{"intermediate_size": 1152, "norm": "layernorm", "init_std_up": 0.0482, "schedule": "wsd", "decay_shape": "linear", "batch_tokens": 131072, "max_seq_len": 256, "doc_mask": true, "dataset": "wikipedia_en"}
Each number is 50 + 12 x the weight over the matrix's rms, rounded and kept within 0 to 99. Layers, rows and columns count from 0.

# down: layer 3 MLP down (transposed), 1152x192, rms 0.0484, rows 475-510, columns 0-95
# up: layer 3 MLP up, 1152x192, rms 0.0482, rows 476-511, columns 0-95
down475:31 63 53 44 47 65 66 52 53 54 42 43 54 47 51 56 43 56 60 34 41 38 33 55 51 38 64 37 49 61 42 53 64 56 37 64 44 43 50 40 45 72 59 51 54 66 82 66 45 56 47 50 41 52 58 63 64 65 47 46 49 51 61 30 41 51 36 54 45 65 59 39 64 21 66 37 49 49 57 54 47 56 36 51 58 57 36 80 38 45 56 58 46 49 50 55
up476:66 67 56 63 50 78 56 61 52 52 48 66 54 64 34 59 48 55 41 51 40 55 50 47 47 49 54 86 54 40 50 48 44 55 41 47 57 56 59 53 68 74 54 39 30 58 67 70 45 58 50 47 42 49 52 57 43 42 24 43 44 57 37 56 53 39 27 50 48 55 44 34 50 61 64 62 51 44 64 41 45 38 44 40 54 55 33 49 29 46 45 67 46 40 38 34
down476:28 40 36 41 41 38 51 59 34 47 63 37 66 34 40 47 39 52 54 38 59 52 42 48 36 40 49 45 65 65 49 56 61 34 56 51 51 54 54 40 30 41 47 52 34 56 65 34 47 39 58 27 43 54 49 46 44 61 35 51 47 49 35 58 48 55 73 52 45 74 54 58 41 41 70 48 36 46 37 46 71 37 46 31 61 48 48 44 59 32 53 32 47 71 50 51
up477:60 60 66 69 45 75 47 49 47 42 32 44 59 55 55 62 50 41 62 57 48 68 35 49 58 53 36 67 51 46 48 51 34 56 51 63 73 25 53 23 46 73 47 54 45 58 64 44 65 36 52 42 48 49 65 35 47 67 63 38 55 77 61 53 51 69 56 36 59 37 68 40 38 42 52 31 37 69 56 40 48 61 55 64 25 24 64 60 34 49 61 40 41 33 44 49
down477:46 34 41 51 56 59 56 28 48 48 35 62 40 44 62 48 58 65 58 38 47 32 39 44 56 40 49 44 60 58 41 34 73 51 48 53 41 54 51 35 57 45 59 71 32 57 71 51 59 61 41 42 45 33 64 67 50 41 59 48 31 50 47 40 63 39 58 28 38 53 56 70 41 34 53 55 37 55 69 45 30 60 54 49 54 73 44 68 47 43 43 61 38 42 71 46
up478:51 37 60 60 39 52 62 61 46 37 59 42 53 40 48 47 44 55 66 35 40 58 29 60 41 60 46 68 66 24 51 46 56 60 69 44 50 55 58 63 35 44 34 51 39 44 34 57 40 49 44 41 47 54 53 47 51 73 44 53 59 75 44 63 54 38 41 69 51 56 49 48 42 50 46 50 68 48 44 58 41 39 49 46 72 70 42 54 72 64 48 38 24 45 41 55
down478:33 55 71 41 67 62 56 52 56 43 46 52 61 77 53 45 37 57 51 42 54 38 55 30 49 47 44 50 70 35 55 58 40 50 46 52 48 42 53 50 55 55 37 53 70 60 71 54 32 33 62 40 38 48 43 30 61 36 60 60 63 29 50 45 49 47 56 57 40 64 38 40 59 34 56 33 34 62 55 48 55 44 53 51 44 44 60 33 49 28 48 54 66 53 52 36
up479:52 68 71 42 48 59 34 53 77 68 47 48 26 51 54 67 61 42 45 43 66 55 54 62 40 15 44 52 33 71 55 68 52 52 43 57 31 40 46 47 34 48 52 13 59 54 43 49 48 85 41 30 42 67 45 29 56 35 43 52 64 73 65 55 58 39 59 52 72 59 43 57 68 45 85 51 63 43 59 44 75 41 42 47 38 57 52 56 54 47 48 49 59 42 62 36
down479:73 70 48 50 66 26 44 44 69 41 37 63 54 33 79 56 38 56 42 53 35 45 59 56 50 47 34 45 47 63 64 57 72 39 43 51 35 63 28 32 42 60 61 59 36 45 45 64 40 58 47 50 31 35 57 47 43 51 36 56 55 37 64 55 61 36 70 41 41 47 43 62 43 41 77 68 43 58 42 53 33 69 44 36 46 63 45 73 54 36 37 44 55 41 29 56
up480:52 39 65 50 36 49 60 45 58 59 42 61 57 52 58 53 62 37 58 40 37 33 42 44 59 71 61 35 41 51 61 67 50 26 42 48 49 54 34 40 43 74 44 62 36 59 48 48 67 59 32 45 73 56 44 23 34 59 46 49 47 37 55 49 56 37 46 37 68 43 44 30 49 13 52 43 40 52 39 41 29 32 65 34 65 49 59 52 60 37 64 52 41 59 42 44
down480:34 57 39 46 43 38 43 52 49 36 65 73 49 68 41 40 62 72 37 52 55 39 44 44 55 60 78 48 60 33 39 44 87 39 81 53 31 33 72 41 67 64 61 42 41 59 50 65 85 43 36 34 58 35 70 35 48 51 50 48 38 70 47 60 48 57 44 45 59 35 70 49 59 42 64 47 56 48 55 51 37 52 37 69 38 35 51 66 46 38 66 55 68 74 54 59
up481:40 57 47 53 60 42 56 39 46 62 73 44 56 25 47 35 16 41 44 62 27 75 57 37 44 51 62 59 41 63 65 54 64 47 48 72 39 55 72 42 45 58 79 57 37 47 68 46 45 46 37 59 42 78 49 53 65 57 33 32 43 48 63 58 71 38 22 44 61 55 49 62 60 47 60 71 16 28 69 38 25 48 79 29 45 54 47 37 34 66 42 35 45 50 45 55
down481:54 60 42 43 53 44 56 39 39 51 51 45 55 37 31 44 29 51 46 78 20 48 44 33 43 46 49 50 54 35 50 43 53 18 51 75 42 52 56 37 41 55 43 33 37 44 36 64 53 51 24 43 53 52 73 47 63 60 42 45 46 45 68 34 60 58 39 41 39 56 38 51 48 39 35 51 48 46 45 51 45 48 71 49 48 60 54 55 65 37 53 44 44 57 41 62
up482:59 58 38 70 59 38 77 42 41 53 30 62 48 54 36 53 50 45 41 52 43 51 71 69 59 43 40 43 69 69 69 56 64 40 40 53 67 58 75 40 42 44 67 38 38 47 40 56 42 42 39 42 45 37 49 54 61 44 44 35 47 41 33 33 57 55 38 65 44 64 40 31 38 57 36 38 33 74 53 74 59 46 44 50 57 50 51 45 50 32 60 47 48 50 49 32
down482:66 54 49 36 44 58 46 47 46 45 69 29 40 37 75 55 56 38 59 70 53 50 29 56 35 50 38 64 54 55 73 66 28 42 37 56 37 44 39 60 60 75 48 55 65 62 49 57 62 88 44 57 50 38 43 41 47 55 35 84 51 59 54 54 49 48 48 30 56 39 44 72 51 51 41 65 59 45 47 70 40 65 53 68 33 61 48 60 52 52 58 40 62 59 36 32
up483:59 54 31 46 34 54 48 57 51 18 51 58 54 31 67 50 57 56 49 68 53 42 74 56 38 57 69 61 66 24 57 55 50 54 40 54 56 65 57 87 46 45 49 23 35 49 42 42 53 44 51 75 28 66 61 46 34 63 52 55 58 49 48 28 47 36 26 42 44 43 38 55 38 29 57 55 22 22 54 48 56 54 66 52 57 53 52 37 52 48 37 53 34 59 45 43
down483:29 42 65 44 47 59 56 52 70 54 42 31 58 48 56 18 64 49 31 47 66 59 35 47 53 48 69 36 49 49 47 60 47 40 49 42 52 25 61 56 44 52 60 53 64 49 36 45 41 45 48 80 38 35 57 76 77 75 49 45 25 51 54 53 45 72 44 46 53 53 45 31 33 37 66 45 64 63 59 54 17 34 51 42 62 30 55 63 59 51 30 32 51 56 55 44
up484:48 50 53 39 41 41 36 18 32 39 37 49 41 33 39 57 78 74 64 40 46 45 60 65 30 58 52 56 76 48 25 69 54 35 53 46 59 28 54 52 34 45 45 46 47 85 39 54 32 44 32 37 46 28 50 45 51 68 65 62 44 74 41 47 55 67 40 41 41 55 60 48 40 26 41 40 45 50 62 56 39 38 44 32 55 62 25 19 39 61 60 27 43 37 48 49
down484:37 66 75 28 58 64 53 43 25 61 51 66 60 54 56 45 77 38 56 57 24 67 63 39 60 51 60 72 56 39 65 33 29 42 40 48 39 52 41 59 46 40 59 44 40 49 54 72 49 64 53 47 51 60 41 38 32 23 70 56 68 59 49 45 49 54 54 85 56 46 67 72 57 48 44 37 33 45 34 76 50 33 43 40 58 21 10 67 45 58 23 26 60 35 75 38
up485:68 47 47 55 66 49 74 52 56 28 19 52 54 29 57 41 39 31 49 57 36 66 59 44 42 42 59 48 51 72 40 34 40 38 48 32 51 43 45 50 36 68 59 64 27 49 42 61 54 56 43 50 65 49 52 59 32 57 42 64 58 59 66 46 34 55 30 50 57 51 74 42 57 39 53 58 58 58 55 61 45 46 78 42 33 68 63 49 44 42 51 48 47 35 47 46
down485:36 45 56 50 43 51 52 47 64 36 72 43 48 59 61 55 61 70 51 49 53 44 47 45 67 28 30 62 53 46 60 78 42 67 39 53 53 41 39 48 67 37 46 40 59 43 48 58 52 37 52 46 35 51 41 55 57 50 46 48 53 40 53 46 44 46 53 47 51 29 38 43 46 63 67 35 62 51 42 51 72 45 35 46 41 39 50 61 59 40 57 58 46 56 68 63
up486:47 37 39 48 51 52 51 42 30 72 70 74 62 66 63 43 40 63 50 40 54 50 46 59 65 43 33 59 53 58 46 71 43 38 32 72 44 40 35 61 57 37 45 55 30 61 65 27 64 53 38 54 47 38 73 51 37 51 43 57 51 54 55 49 38 44 57 38 49 53 71 44 68 59 60 62 61 36 49 31 42 47 60 50 66 54 46 62 41 52 67 30 48 32 46 55
down486:41 43 43 50 69 44 31 37 44 65 46 47 59 54 62 24 45 70 75 57 56 55 47 54 73 55 38 35 42 50 41 42 53 61 60 36 51 60 43 62 64 76 27 60 51 14 43 41 59 33 72 65 69 59 40 59 37 42 67 58 41 35 49 42 31 66 36 29 43 60 46 40 60 42 74 51 41 53 51 44 52 47 58 66 50 44 56 68 51 36 41 39 70 60 49 43
up487:46 46 55 49 24 49 74 32 55 62 52 73 56 54 43 62 44 44 20 37 54 48 46 52 51 54 31 53 46 48 45 65 54 58 63 73 57 37 45 51 23 39 41 48 42 59 55 48 53 32 57 36 53 56 46 61 39 44 46 59 66 54 46 46 52 53 40 55 42 64 22 51 27 44 39 33 34 21 56 45 48 62 55 47 42 47 52 56 60 72 39 61 72 56 36 53
down487:44 41 40 62 57 52 20 49 56 71 44 52 68 51 66 39 24 42 61 60 41 39 62 24 59 63 43 36 58 43 53 70 56 31 56 41 41 50 44 56 49 45 46 65 56 48 50 63 63 62 36 61 61 45 55 52 64 58 46 39 46 27 52 52 41 59 54 29 60 64 65 22 52 50 48 25 45 65 31 48 61 40 43 58 60 53 61 39 55 35 35 55 62 57 55 57
up488:57 61 58 56 55 29 66 59 53 50 61 60 47 65 45 70 55 38 58 43 48 60 28 36 55 52 35 72 65 45 60 57 32 52 39 35 58 62 43 47 38 47 76 39 52 45 55 52 54 46 29 59 45 39 58 45 46 65 44 37 29 62 31 57 49 37 53 75 26 53 48 42 37 61 40 52 60 52 60 44 61 63 46 47 71 48 31 68 48 60 54 54 59 42 45 57
down488:45 38 33 40 64 42 56 35 29 37 44 55 61 48 14 36 49 48 44 39 59 63 33 52 66 52 66 39 56 47 37 41 50 62 43 60 47 44 48 39 55 66 62 42 40 51 59 32 31 44 55 46 36 47 34 60 36 62 51 40 25 49 55 45 52 53 39 32 53 48 44 48 35 40 53 39 42 58 59 68 52 43 59 50 59 41 49 47 43 59 41 55 59 50 39 47
up489:36 83 32 76 41 65 61 40 41 59 45 69 50 81 25 53 68 49 34 44 37 54 45 57 34 46 57 47 57 47 26 25 61 60 48 60 64 56 51 62 46 42 71 68 69 55 34 53 49 46 45 27 45 33 47 55 42 37 38 58 56 47 57 57 54 62 53 24 29 61 53 57 57 37 49 41 56 49 44 55 35 39 67 54 64 49 61 51 59 42 36 66 47 37 54 53
down489:50 45 66 66 47 66 46 41 58 52 47 56 29 50 59 52 45 61 59 46 61 46 57 42 52 43 66 58 36 46 45 65 32 53 38 66 32 53 22 42 51 53 38 54 47 55 70 54 47 59 52 53 40 45 65 41 40 51 60 47 40 64 33 33 47 33 56 65 47 24 46 47 45 56 48 47 54 62 46 62 38 61 35 53 54 42 37 65 47 32 34 57 35 37 37 51
up490:38 27 57 59 21 47 50 61 35 53 45 52 59 44 52 53 41 63 52 62 44 41 55 48 50 45 48 60 53 63 53 64 52 30 61 75 61 62 23 46 39 47 50 44 61 49 45 39 45 44 36 45 49 55 37 32 55 58 51 44 37 60 61 35 36 36 38 67 55 54 48 37 55 63 60 49 73 57 53 57 44 61 24 56 54 65 42 56 49 62 53 40 68 57 35 33
down490:72 55 45 44 54 63 48 50 56 53 49 65 32 55 43 53 67 64 52 32 60 68 45 51 45 53 60 43 37 42 58 52 62 68 55 31 36 55 44 57 63 48 50 43 61 54 66 62 49 55 39 47 34 47 58 62 59 60 38 53 61 35 50 62 65 60 48 29 44 42 46 67 46 34 61 72 34 61 58 48 52 65 56 49 33 51 50 43 44 50 48 46 42 64 44 64
up491:44 39 39 56 52 38 78 42 41 58 54 50 61 34 50 64 62 46 54 45 38 60 50 67 49 42 28 53 58 44 25 60 61 49 54 40 57 58 47 55 64 46 49 62 57 38 59 18 48 39 43 56 81 39 60 55 63 43 19 58 50 31 59 69 45 61 71 52 34 32 51 63 53 55 24 61 57 42 63 41 59 72 65 46 49 61 63 56 39 67 41 57 45 62 53 64
down491:45 53 59 61 45 41 43 51 34 54 43 64 50 60 49 58 55 55 48 52 41 55 53 36 51 55 62 34 44 51 83 49 34 33 44 50 58 51 46 57 59 39 58 47 54 84 55 51 61 40 64 47 34 29 26 41 35 49 46 45 60 59 51 34 52 51 48 37 41 60 42 62 45 66 54 64 66 47 28 57 51 48 30 51 46 53 57 34 63 56 50 36 52 36 58 29
up492:52 56 51 39 48 87 54 57 56 57 53 63 62 35 66 39 22 61 43 47 40 68 34 65 36 48 60 52 62 50 54 49 39 34 57 36 48 62 45 41 49 49 63 59 56 55 61 43 58 42 34 63 63 57 60 36 37 48 55 64 65 54 56 54 46 54 38 67 42 61 67 52 60 50 36 26 27 57 63 69 47 60 57 47 64 70 58 42 62 55 64 41 59 69 31 57
down492:43 57 28 54 49 35 26 31 58 52 50 43 51 39 52 59 55 38 58 62 46 47 49 52 21 34 48 51 39 44 49 72 40 53 44 58 75 55 65 60 50 60 45 52 33 56 38 36 56 26 43 54 65 53 59 60 51 51 51 28 18 53 42 49 40 51 49 48 52 54 37 42 27 31 50 60 61 45 38 43 50 51 49 67 40 50 20 62 57 50 43 51 35 32 52 51
up493:59 47 34 50 31 46 63 22 61 71 50 41 56 36 33 74 30 24 52 28 38 39 62 38 55 57 51 63 60 36 41 60 62 34 38 62 73 40 60 64 34 41 64 46 60 43 64 35 44 49 59 51 39 82 61 63 30 51 66 41 64 56 62 43 50 49 47 54 41 49 42 36 67 43 57 56 39 67 42 62 62 60 37 69 50 43 31 77 64 65 45 40 40 56 63 62
down493:64 31 33 44 77 53 78 33 39 42 47 59 45 37 36 60 46 37 40 48 41 59 66 54 35 62 62 66 29 57 61 34 72 45 46 50 54 52 39 43 65 47 59 41 29 59 66 64 58 77 54 58 42 75 53 41 64 40 47 59 46 46 70 45 49 55 42 68 44 51 49 46 72 44 61 68 37 51 45 63 51 34 23 43 38 17 52 57 54 46 35 62 55 44 44 45
up494:33 27 54 53 67 56 48 41 74 32 42 38 64 63 55 15 52 56 49 49 50 69 63 37 50 65 52 44 53 57 44 45 44 67 49 42 45 64 53 58 55 73 48 68 51 69 58 54 48 56 59 61 38 46 48 57 52 57 81 34 35 39 57 39 62 49 51 62 64 52 49 35 40 38 49 44 29 50 63 65 51 36 42 68 62 39 53 56 37 36 53 53 42 52 44 51
down494:41 51 52 33 51 52 46 60 54 67 55 54 41 50 42 51 39 51 48 66 65 56 65 42 35 50 47 39 59 64 49 45 48 54 60 59 39 60 36 49 57 55 53 43 54 43 45 71 61 32 38 52 67 36 40 50 61 54 54 42 62 53 42 47 63 54 72 51 43 43 34 63 52 54 33 47 67 31 53 50 52 51 49 56 65 48 67 37 74 61 39 56 35 44 39 45
up495:58 54 37 46 44 48 55 44 44 71 50 51 47 38 51 50 59 58 51 36 62 45 42 58 42 25 47 67 42 71 47 60 76 44 31 33 62 47 72 62 61 51 45 45 52 46 30 35 36 61 67 43 56 46 47 53 46 42 46 74 57 38 47 36 27 55 47 51 57 75 49 34 48 70 34 53 45 59 52 24 55 52 31 48 54 28 44 59 45 50 45 33 48 63 34 32
down495:71 45 36 54 24 56 48 55 62 65 48 66 62 55 44 57 65 50 46 59 69 49 39 43 43 44 51 70 62 52 41 49 62 49 60 58 39 58 58 52 58 69 40 60 55 39 53 58 43 52 35 42 55 57 44 44 61 63 28 71 43 02 51 49 39 61 50 38 61 59 59 53 41 54 40 33 53 51 83 40 69 76 34 47 40 53 57 74 41 36 62 66 58 63 44 50
up496:39 46 43 57 57 37 67 42 47 65 57 28 74 46 47 72 36 58 55 47 55 48 39 58 42 41 56 40 39 34 40 50 49 48 60 66 68 52 43 56 61 31 46 56 57 60 46 64 44 48 58 48 69 36 37 74 43 61 62 63 58 50 46 50 62 81 62 48 50 50 40 37 66 60 61 33 24 52 46 58 49 44 42 55 84 51 51 31 45 53 53 49 62 38 40 49
down496:54 70 55 37 81 38 39 33 34 58 52 41 35 57 50 38 56 48 55 51 35 46 65 21 52 55 37 30 55 51 40 55 36 39 60 31 49 48 48 26 38 51 42 57 48 45 55 56 55 68 49 56 34 43 57 34 48 42 51 44 56 44 59 27 21 36 57 46 54 54 43 51 26 53 39 52 52 54 39 36 34 69 41 63 40 26 41 66 37 44 51 62 42 48 58 49
up497:50 50 56 47 57 37 54 43 54 34 41 40 52 38 45 63 76 62 41 54 52 61 51 44 41 50 36 56 36 63 39 64 51 56 60 56 62 64 54 63 69 44 65 48 37 39 36 51 37 57 73 59 48 60 45 49 48 54 61 59 51 51 48 45 39 36 54 39 58 45 78 39 41 45 59 66 48 47 57 38 50 33 55 66 50 56 58 46 40 25 54 56 51 57 35 58
down497:41 84 46 49 44 50 51 51 52 34 51 42 56 72 30 41 56 55 68 31 53 47 45 51 51 58 58 43 55 60 61 34 57 38 39 41 51 31 40 42 58 55 40 57 67 61 34 56 73 37 54 30 25 54 45 55 47 48 53 51 36 48 40 60 63 42 50 48 69 54 47 36 50 55 39 49 53 52 62 53 39 55 49 45 54 62 72 35 37 63 33 44 60 60 58 29
up498:31 47 65 29 52 40 49 42 40 53 57 42 69 73 69 38 56 47 40 53 52 31 58 68 41 39 48 46 64 39 76 68 42 46 59 43 51 59 56 55 51 29 38 27 76 68 42 62 58 51 55 46 49 34 41 40 55 59 53 48 55 46 55 36 54 36 65 47 39 52 62 41 33 80 43 62 47 47 42 54 56 35 60 54 62 41 41 45 31 46 49 61 56 50 37 48
down498:48 62 47 63 56 59 45 51 63 42 37 42 39 42 30 48 47 51 50 38 48 67 37 68 57 55 51 55 48 67 55 26 50 58 33 39 52 29 31 40 54 49 65 62 21 37 59 34 44 59 59 55 49 61 47 60 46 35 47 46 34 60 53 68 38 41 33 40 20 56 37 54 61 34 35 58 54 40 30 37 28 51 46 46 47 36 63 45 55 47 66 43 34 46 72 57
up499:40 57 51 60 61 36 43 47 46 49 38 38 45 46 47 47 56 49 54 56 40 27 66 55 32 61 46 46 38 52 41 49 66 37 64 63 50 32 35 69 62 37 68 56 39 49 38 66 44 47 53 37 43 51 48 50 35 52 48 78 47 63 62 58 50 47 45 21 62 49 72 51 56 48 40 53 74 63 63 54 35 66 57 61 60 24 48 50 57 40 43 48 37 77 56 60
down499:40 70 39 50 41 38 53 31 28 37 59 46 64 52 39 48 80 57 44 58 46 56 34 41 55 39 34 45 70 41 62 45 67 40 41 40 32 41 45 74 45 44 47 37 55 51 40 62 57 36 66 38 60 69 63 28 36 42 42 40 37 43 68 43 43 41 69 66 55 42 51 45 58 71 51 58 34 52 50 40 49 29 42 40 78 44 58 45 55 55 31 44 54 63 63 61
up500:48 47 75 47 71 20 34 53 53 67 52 55 37 50 57 34 46 35 58 50 55 47 53 56 52 47 50 53 46 65 86 34 63 45 50 52 36 33 39 49 70 31 48 37 53 50 42 38 43 62 44 64 33 46 58 40 68 41 66 41 49 73 61 46 47 53 62 50 25 47 65 61 41 55 72 50 49 45 31 68 40 32 45 52 57 57 48 50 49 50 52 45 44 37 54 47
down500:54 33 34 56 43 39 61 70 40 65 44 65 20 60 60 43 50 49 49 49 48 36 59 69 40 46 59 70 33 40 35 29 59 60 32 47 49 39 42 67 45 72 44 59 62 37 37 48 51 48 32 50 33 68 48 63 64 37 43 45 39 59 58 34 38 66 33 46 47 26 35 57 55 68 27 39 59 58 36 54 33 69 35 71 45 35 69 42 50 46 48 40 57 54 52 49
up501:51 56 58 33 33 55 38 67 31 51 48 39 78 48 53 49 47 51 40 24 42 65 39 55 43 52 54 56 63 71 45 52 48 60 39 45 33 45 65 48 46 56 55 49 30 58 53 53 41 45 51 41 41 40 60 69 40 39 36 55 53 59 79 24 77 68 55 49 63 47 48 37 52 51 46 48 48 70 60 65 63 45 59 57 45 56 47 39 36 33 45 60 60 70 59 47
down501:55 67 60 58 41 54 56 54 29 58 32 41 34 58 63 47 56 55 40 68 60 34 41 52 59 40 41 86 49 36 41 57 55 40 46 44 59 67 73 39 51 51 51 61 54 33 68 49 66 69 54 52 54 54 37 56 47 64 64 35 33 38 21 49 29 63 55 43 39 53 37 59 41 52 70 48 63 44 54 42 30 44 66 43 57 40 75 57 63 53 52 48 54 41 46 56
up502:26 48 53 67 52 44 47 47 45 18 56 49 48 52 55 45 70 55 56 58 59 55 69 49 56 55 39 46 47 58 62 39 58 45 52 45 81 57 64 41 48 66 31 42 59 46 41 61 71 32 38 41 53 24 63 57 26 40 27 59 58 50 54 34 48 44 58 28 57 77 58 46 46 42 54 44 39 40 46 50 46 55 57 51 51 57 13 54 42 41 59 36 51 47 39 53
down502:62 42 45 59 53 44 58 66 62 61 46 38 64 38 44 55 35 60 57 64 44 45 69 41 66 43 57 37 60 48 30 48 46 56 68 81 55 35 64 54 22 76 38 48 46 49 62 65 24 39 49 38 36 69 24 52 47 52 50 37 39 47 33 52 62 49 55 45 49 34 42 45 45 57 54 39 55 28 78 54 62 50 58 50 47 50 65 49 34 56 45 67 43 55 60 26
up503:42 26 52 50 33 25 52 28 42 35 42 60 65 56 49 59 74 34 56 50 57 59 47 59 28 55 52 52 79 50 41 43 47 42 54 46 44 56 50 18 51 60 64 57 31 58 42 42 73 47 53 46 47 53 57 46 47 26 60 44 44 64 36 64 66 48 49 40 68 45 65 50 58 64 30 45 49 50 46 43 51 61 62 38 49 50 67 58 53 60 74 65 38 44 48 44
down503:51 67 48 58 75 50 61 38 49 51 54 43 60 39 39 48 69 64 62 58 49 54 44 57 32 43 52 32 16 45 45 80 54 40 56 27 37 39 58 68 59 36 63 46 43 39 16 43 54 55 51 60 34 53 39 43 33 59 61 45 49 58 31 70 51 53 62 36 43 36 50 65 45 53 37 47 57 55 60 47 63 43 70 58 51 36 57 49 61 60 75 50 76 41 40 45
up504:50 40 54 64 19 56 56 33 48 51 56 60 53 37 61 38 66 49 44 54 40 35 44 53 50 40 53 44 37 56 67 60 62 48 51 60 69 49 39 25 43 46 59 52 59 38 40 53 52 52 50 30 51 80 45 48 28 46 34 57 30 49 51 27 50 49 39 55 55 61 36 52 75 43 61 34 52 50 44 46 60 47 49 47 53 37 40 48 59 53 35 41 36 41 23 53
down504:44 24 32 48 49 38 62 41 56 48 48 47 57 46 51 53 51 56 48 45 62 58 48 28 70 40 33 40 39 48 49 38 69 49 55 52 51 59 62 35 62 43 42 52 32 38 75 39 37 56 49 74 20 41 47 50 41 45 48 25 63 37 36 45 31 54 79 75 31 48 50 39 31 34 43 58 29 60 35 29 32 47 46 46 40 68 53 30 40 40 55 52 49 70 39 42
up505:50 44 62 53 52 64 37 49 63 77 43 51 40 58 53 33 55 34 40 45 41 71 52 54 51 34 26 44 52 35 49 56 54 60 52 55 38 61 47 33 41 48 59 41 39 20 64 46 59 48 28 18 48 45 45 41 54 57 59 49 49 40 51 43 49 44 53 49 48 55 49 63 61 52 52 50 36 73 53 64 35 36 63 41 66 61 37 53 26 69 54 49 37 62 60 57
down505:50 70 38 76 45 53 51 44 67 78 62 67 57 28 53 46 36 32 50 63 39 56 59 47 53 44 41 35 53 38 35 50 64 35 61 52 44 48 54 57 35 73 59 62 51 72 46 46 50 55 73 69 37 69 54 44 59 33 75 45 55 78 38 44 46 48 61 67 60 42 52 35 67 47 42 57 60 69 41 14 61 62 54 52 50 42 49 27 59 52 37 73 59 50 41 50
up506:47 58 38 32 51 46 52 52 45 76 28 48 80 44 45 47 59 69 51 55 34 55 46 57 62 43 69 37 48 45 51 70 32 25 55 40 45 56 55 52 39 58 37 47 54 62 44 49 29 28 52 50 62 56 42 82 49 49 83 51 62 36 35 30 34 52 32 51 59 48 31 33 56 41 31 57 39 53 55 69 50 33 30 04 51 54 62 46 67 38 53 57 34 72 39 27
down506:55 39 63 50 46 30 66 30 47 26 56 60 53 56 53 54 71 33 52 36 48 40 49 47 42 51 41 44 43 22 52 56 62 65 77 53 55 34 48 53 58 39 43 52 51 45 34 50 42 36 40 49 66 28 55 46 30 69 42 55 38 33 40 67 28 45 62 78 56 51 55 51 25 67 59 56 46 57 48 49 44 41 58 35 42 41 48 67 29 44 61 47 38 54 56 25
up507:43 35 51 49 46 54 60 59 21 51 65 63 40 65 42 69 70 47 55 42 55 60 38 54 53 43 49 49 66 57 33 74 50 55 41 38 14 43 62 36 39 47 59 51 44 58 70 59 61 61 49 50 58 67 45 51 36 71 54 39 57 53 45 53 55 48 45 34 63 64 52 42 36 62 58 58 62 45 61 73 34 28 46 21 50 57 48 51 63 59 49 52 53 50 40 51
down507:53 55 55 35 45 49 55 54 49 60 43 43 62 30 79 47 42 48 61 52 46 45 76 67 65 41 75 51 64 44 68 30 58 24 31 71 67 61 38 54 35 46 40 52 41 48 45 27 45 58 51 59 44 67 68 50 52 42 55 66 45 49 68 56 54 37 45 53 55 43 30 50 47 49 52 45 49 56 42 52 25 30 72 25 56 55 75 57 63 56 52 58 57 48 48 30
up508:62 56 58 41 73 72 68 37 48 35 61 56 76 61 35 53 36 51 45 50 65 64 68 62 58 47 47 55 62 37 63 67 54 49 39 67 44 67 54 66 55 38 23 38 34 47 60 55 61 51 40 48 50 49 52 28 39 37 55 42 59 61 42 35 57 55 57 47 29 41 60 60 33 44 27 36 45 53 46 50 46 46 47 46 84 35 56 53 42 50 63 62 42 53 37 51
down508:42 51 58 55 52 35 50 46 60 71 46 48 35 56 52 57 62 52 56 49 57 32 33 70 48 67 39 37 70 56 43 60 41 56 49 36 41 55 50 27 34 55 67 77 58 49 47 33 50 24 39 58 37 51 54 70 67 63 37 54 55 49 42 44 31 58 43 63 50 41 41 69 59 56 62 50 65 50 50 49 41 36 32 51 32 52 34 51 37 50 45 50 57 40 52 56
up509:38 47 49 52 38 47 37 38 48 55 57 58 59 57 46 50 46 39 46 60 59 57 54 49 46 45 39 63 56 52 63 42 37 53 41 56 57 51 62 58 78 72 48 59 50 56 46 59 67 61 46 36 52 33 42 66 34 34 48 75 63 38 66 39 49 68 56 42 50 25 40 46 42 47 61 47 60 55 45 37 44 73 48 15 33 57 66 44 54 40 45 32 49 55 48 52
down509:40 42 50 42 41 49 59 47 57 43 29 45 60 59 57 43 56 54 46 52 42 55 56 38 66 50 38 56 46 33 46 35 61 55 64 51 59 33 21 59 48 33 49 36 56 47 44 61 50 52 49 42 57 51 39 42 61 50 35 50 63 63 35 72 49 33 57 77 59 48 59 61 58 32 46 50 71 25 48 54 50 58 43 61 81 40 52 55 50 69 52 51 50 57 51 59
up510:57 36 71 47 45 71 45 51 39 53 43 36 57 58 77 60 53 57 59 46 46 57 59 42 29 62 31 52 57 64 58 43 54 43 61 52 21 71 65 55 48 67 66 89 46 45 47 75 53 33 74 58 20 39 25 55 41 61 85 53 36 60 40 40 49 63 55 56 31 49 43 43 44 46 42 59 37 45 41 67 44 54 50 48 61 49 41 55 45 73 44 25 53 61 50 47
down510:45 36 49 56 49 49 61 69 40 53 44 55 65 51 69 67 73 56 40 56 58 62 69 62 67 26 55 63 47 61 60 54 41 82 41 35 54 47 44 64 40 50 52 31 54 52 44 54 27 70 39 50 38 44 48 59 59 57 34 41 46 41 36 63 55 61 45 29 44 80 45 42 60 72 44 58 36 52 55 36 25 30 28 62 51 61 33 59 47 37 63 65 65 48 55 38
up511:41 37 42 60 49 62 72 22 45 63 28 49 27 60 42 34 55 52 49 53 54 29 40 31 82 35 56 34 54 54 56 63 38 42 30 65 52 49 50 31 36 58 47 47 55 45 60 55 64 57 41 35 67 47 58 44 48 62 67 54 57 47 64 45 49 30 72 41 56 51 59 49 52 68 90 27 16 42 43 84 45 50 63 49 68 40 51 58 30 52 16 36 48 63 70 63